{"num_hidden_layers": 8, "hidden_size": 64, "num_attention_heads": 1, "num_key_value_heads": 1, "head_dim": 64, "intermediate_size": 256, "vocab_size": 4530, "hidden_act": "tanh_gelu", "norm": "layernorm", "norm_place": "pre", "norm_eps": 1e-05, "positions": "learned", "qk_norm": false, "attn_scale": 0.125, "bias": "all", "tie_word_embeddings": true, "parallel_block": false, "init": "trunc", "init_std_qkv": 0.0625, "init_std_o": 0.0157, "init_std_up": 0.0625, "init_std_down": 0.0157, "init_out_by_depth": true, "optimizer": "soap_variant", "learning_rate": 0.00607, "beta1": 0.95, "beta2": 0.99, "weight_decay": 0.04, "lr_head": 0.00865, "max_grad_norm": 1.0, "warmup_steps": 200, "schedule": "wsd", "decay_fraction": 0.605, "decay_shape": "sqrt", "final_lr_fraction": 0.05, "batch_tokens": 16384, "max_seq_len": 1024, "doc_mask": true, "train_tokens": 123500000, "max_steps": 7538, "dataset": "wikipedia_en"}
Each number is 500 + 50 x the weight over the matrix's rms, rounded and kept within 0 to 999. Layers, rows and columns count from 0. Numbers have three digits each.

# layer 5 MLP down, 64x256, rms 0.261, rows 0-63, columns 192-255
397539461432528461451500573550544491516527535600545503483484584498540505512401528426481461470598403481523531531515536493469478571519540570439463427518504493553458440470489452481459449469497501
471467531495550595503541541529518423559480463474491528446499456486515567463514547493475465426404486528489546547446547539563465467495497462425611462479458563408444582555450486499325436529512550
429473523541657536469500486477506489500467491513568489483570487461534546487478405489453472466412531511468385482490474502448429537534523568536526492519418520445525518497470580439451487451533518
537519556484618488566484385421509482548524470506457496524553438458603509536512532393505437472391451513517568550461552489463496448467542523461488487363548548539442556489509533463486511587494481
519454453433534433502544452493506549532515475498448549539616523506507447483498536499623556505559580444507498520466450515432458526490465529443470425523533512418487427398580444502547530538450588
439495439449564534502530516523466435535481409541509476499503560476542506447441488590467504467564577571533570531544482494304542489516452524432541460494421480420470503593500501542484531511537517
507524513589692593512522495471465527460574498554452537466473518496563530516513621486406423434579538483581522379434462519404436534476473554481395550564475498515452551485475479565588566535542577
504560587491518485488484555499390485506435558425492520389374402482437502507623570545667490534408505444493485483531540519514554491463476489573554614584554484496516545539440464484538561583552516
441496502479495512561522535509537574520375442516509480473482461548490609476476584514486520523566424505469548460489522494545465497566467575457505455477506487499463428417490550443550420519583439
479572525579596491478516483484516421462512407508549557537511491414556558507485455529693450514404524529408399501537513473468468430519491410420517492549412515431438512534534547492454545451537483
449447488557547461509487375504547468540502505529439548488566628614426464480484346522647422424532531495505515544453447515518478456512591481418505468531583482523517571617424456544565548487562527
491453466478531471527463421488514573449521560492551585390568483559541560574505520500488460457491436525414611499465477539479561580593494662540480518366494474494498564485471410492630488441468500
502480455676477420474503539540502562456585489530486466415499512536591498506547448456495492537608458595459517572513585453433485524383619491541465518472447492474491506497425516532518452508446444
606594532520394526506492509533441471425542536495496400568461609484505466511472568474513499558487544492512596525533549399510487420417494496493453552465488475467446474509437497467566563447377463
521554468411502460556458406622465409481418489519511499603527553519524446485496585489515503455439600504547561466638508441567547397632478433411522577576530524489490545442440462519485471518521553
479461476469550612518584445519455459440420431453434538486594571560489468498510460509465517449516452492501500491515548531528525507579502463396610416525446557483495505487423520586505482523541452
601529562570555614414544504491488508499485459529494494583393564411529471508511438561393422510494498439513579564476440450596471543506502515433538492503598530490424491505476515486485525440477492
511491503483448467496518451561540447497467520557529484462499460448492465450446480503555501483608524514460468445470506531522475600447448468509451485510494520492563512489534442491497478464531551
538480491473468607397433521503470552478465468482463567553523523461507484436551348467506491495543424529418627467515508476449501508542509522495558499449548447570503537644502503517503566497553465
426469511534487428564462498443455511406527526510533547471471502517585514510458489621471551549522402399478534519424561541656538544466450562494564486566429446603501471341520510480572523522517395
472509493499501547517447519588482553503469505565446416358499425450513495461541536462534479519471488401541464568424545521562552549421531555575517557418561555530558577475537594512531533393435605
500563488539481417504471525518555534542487546509521490607439482476513514528451492568482478532611549446488486559475544488535547519527471548517442532478447476519487460429565513566456391559522513
557531533504501490455509471531503513456512518503635459473353560386445450531616411440539472509423516575527525556456461525533534422457497468435454504570468527619473490635478402515485467407523537
499518447564586458438354506451502589496487561522498420499553531505659557408573594555533486482549457426489501465518556495500531514505497627517436588538460463459429501411501488543574543399474491
494472515473483470510535646520482474518479508509467537451524518476458506489508612513536510521669505513537497498547456547478544554534428518404487473489449507534474552448467549489502524555444492
538575488491510520505445521463533464513460490548572544458551435378525560481513505442477529461525387593581515525491497498455525536555457485500452436483512592537418580524497474593431612469436434
534468474485603549465519507533525491481518404520445498643493491557488494486424486569529562544519528482497387461418587453519525531488490403513493554456589522476512471485453538504616516515529451
485549468473483461470441553437464475543484512527481465465482420498535574508494542498382490425530552506551423472535545535443426514475518430488451603462460537579517496422580484540489429437527510
559459540449529597396491475560540444593520414570545471552531513511380485435436463476501496532557464468517437426510504441541641426491472488524485453497576586475506526426546512469496479449503509
535491447662586500535566380493521505514415377323485382604486625611514531481527426503520336578505517445464582440470400620523487565517624633397579494596550592581553546438517561476532473586572555
496502552529472512600564573510514482422506425492430511455531538442603566595464453512559518527455483462432518491427549507589460492545418488519506576528511498566553565505453489537580440551446434
459539496524535478595435556536520541423481553404463507446539484471540561421473581491489495432431556483458454450573557524473510471458513562514458581485517513440430538522426467512462505454533468
554452480612528514505462521541307522374554509407525593490483435523535577549536508416519583562540460555471451542486497480438489514410485454547436562477466517545478525553550510534560492598464495
525467533429244524502490349535451548525608548531497463563547555528437485520553502558476442537602461574519505489527431377449509569426613484597461600480478509477442564521504457577497536617492478
539512515521458590459462475514423510536487447494415487490538461498424517417482491520685485548521429519455487464507406505458497601398465533571479527524562515439501411541469372477465618419514440
597420571578405526365420494511510480450442488469534404501571488517408550615488427504502499514613422441595551543492459434525470496530433441522471526440504446438415504500508475511533515452482531
480503410454565578441469606409557513424449489464540520425588497505531545543455527485453435481494449447600429352500589568491478548493429581455509442444436603503548540392496502464369486526510390
456502421466531500516554549399498436563435456545509371390510376434461495452534654480524519506571477584612470460492420580446438540493560544387435544571564490512490640537493538469479468334466539
431531525455501478657513498477489444461432459566529516546491576498514530494362487464482457506500522480518544444560490539468485483547440502468413450523520423480499497411448540464551550481488506
519543455445491538553448507472536510523457469617419421614481404430471522512408462505485508551430481516509489536413482518448523568487471431448440414517564440473436498499522449520467567488511556
471474523581469565459555533504442533363544417549469514535471538548631452605514446374469483567535449590530568551512492508537560443507508465528404514464495457454466395459484428466576553487520524
546568488548459522489548465538556483504490472541587489495508631559512564514484473479591470534486562541527489490523478386469487409325531481525496534482555453409446457596498482455452510521460452
432536514495420549413525390571456458491539531543451417623539549399522461508495567475457424520484458461561508519471441467619508494518426615528479379558528490556507408511521463527473491391534517
483523490490373448500502514537488552474540469543410511504503535482550445539484546481419543423413524585513507525562492455463475556512479483571548400489543506499424525486481438484457483512399478
505493465445482552477550597550537510486462447452588532500534537453675447550437435475504503496518531497538518546492550488565544379541481421489475573447442484564504476551451576436466545436448486
549523471545487443614603581542505600485484481485546490452438533502497472468500558369442376482413442514416531469499463436569468527567540494548466474452530539469570403581444487442593470568457528
427576488507468505544523551503503503539473593494562609478383401543417465459426442536554429470405453564410557589532557477495495413485536462629472570461403469566544441497539472499374497535538484
569571456497529481458468388532481471430471509494437471436551511446536416438489552520518547435462532430500581519571579543442537465569519498456588463465534477438494470442501476526497504489490457
548506487538450478521483546457618533571420429546489510530534540523563538471561416474497513474504472515525468526485454521498562478539503464473477428488509496527517602599459553497482517453551500
576502562479505480477463485502419407521450518469596498538521508421462496558612557464442489453428409478562466568520534459539600496553560465432514503521525515548441567562446518497352482536534452
490450502478529474527470433491403497489580477529530525569542464445511477467571434575372538406446552536508465529519596408485506561528425564502458567522372496580489518441465523505479466558424448
591491555566547581509443528538522459587495530581543471517455531435531531545545527530518492526588488544490432484531443496521536442457430423491466489544427493523453429587576566462570445538493520
490499531458490464584464607490592517543516543508554477531518441515421462541443384384485460483507500487476586471467413496510442537605511519513416528560539594497468448545488438498558516493456520
542509424548451469500454539476567544479502583574375478478477469517511481467530446476376489559559530443566503494440425428538573579467595572564510558474544517415457438505526511500506519460452468
496523577468520589514569469434456562578523561415541475459523491462464459439604436514545477482641555512506507512571490477405462403487462475492526428531451516459465491570493484460393581546485501
434497481457473441533498495553601467546475510510552423510556533466505484555522637476394463529462435543594414479535597469555444445484520540446528551480540497522575495323499550543360425444479503
516510502492463446502546444511461533489464439541520593653505544519515467431472528590485397486445600566369471478476618440518496476467412532555483481527358504502483510473457512549510482490518543
474470448412394461442531518516532587446493494462475456443564584527479493500505492539464456475589470597466490440627455488483588446505540523580487505480614503397510506563496514485410478424544554
449526441483485431470507536485540442428480518360538567407565501487534540483575491403587492503426432464559563539532512528460519413413513467521518538438387485483550468473510505552565504503473517
498456578558491549402498541600364486504433497408700578490544442497442532477566491533451517527456532415442518537489579506623514430554527469491506547474459521432454395585527466474644462486561468
548452479523512489416538531536543475444513464433456499525504495518412491505519487530609496537459493517497501465563628514566474390446463483488570464509467424517479522565474533496512522438561529
461507516415380508564648538509550454559406501496547499480564396479566479536485490498553527556567593559469503488486480586482496534538421565449551425524555585564511484535558468481449484451510568
471477443461577569593508520544485462529473553456521499435530435434405519413469607558461494510403492460471445447473509531500512465493569579556510484531484527507495502509461636524479466380505431
459518451461502501492476527548557574495488564541450537485575516547492501442516437541546465563537526481342451470474490548590450470565485515482416486442422489490467554641514529503495474454525505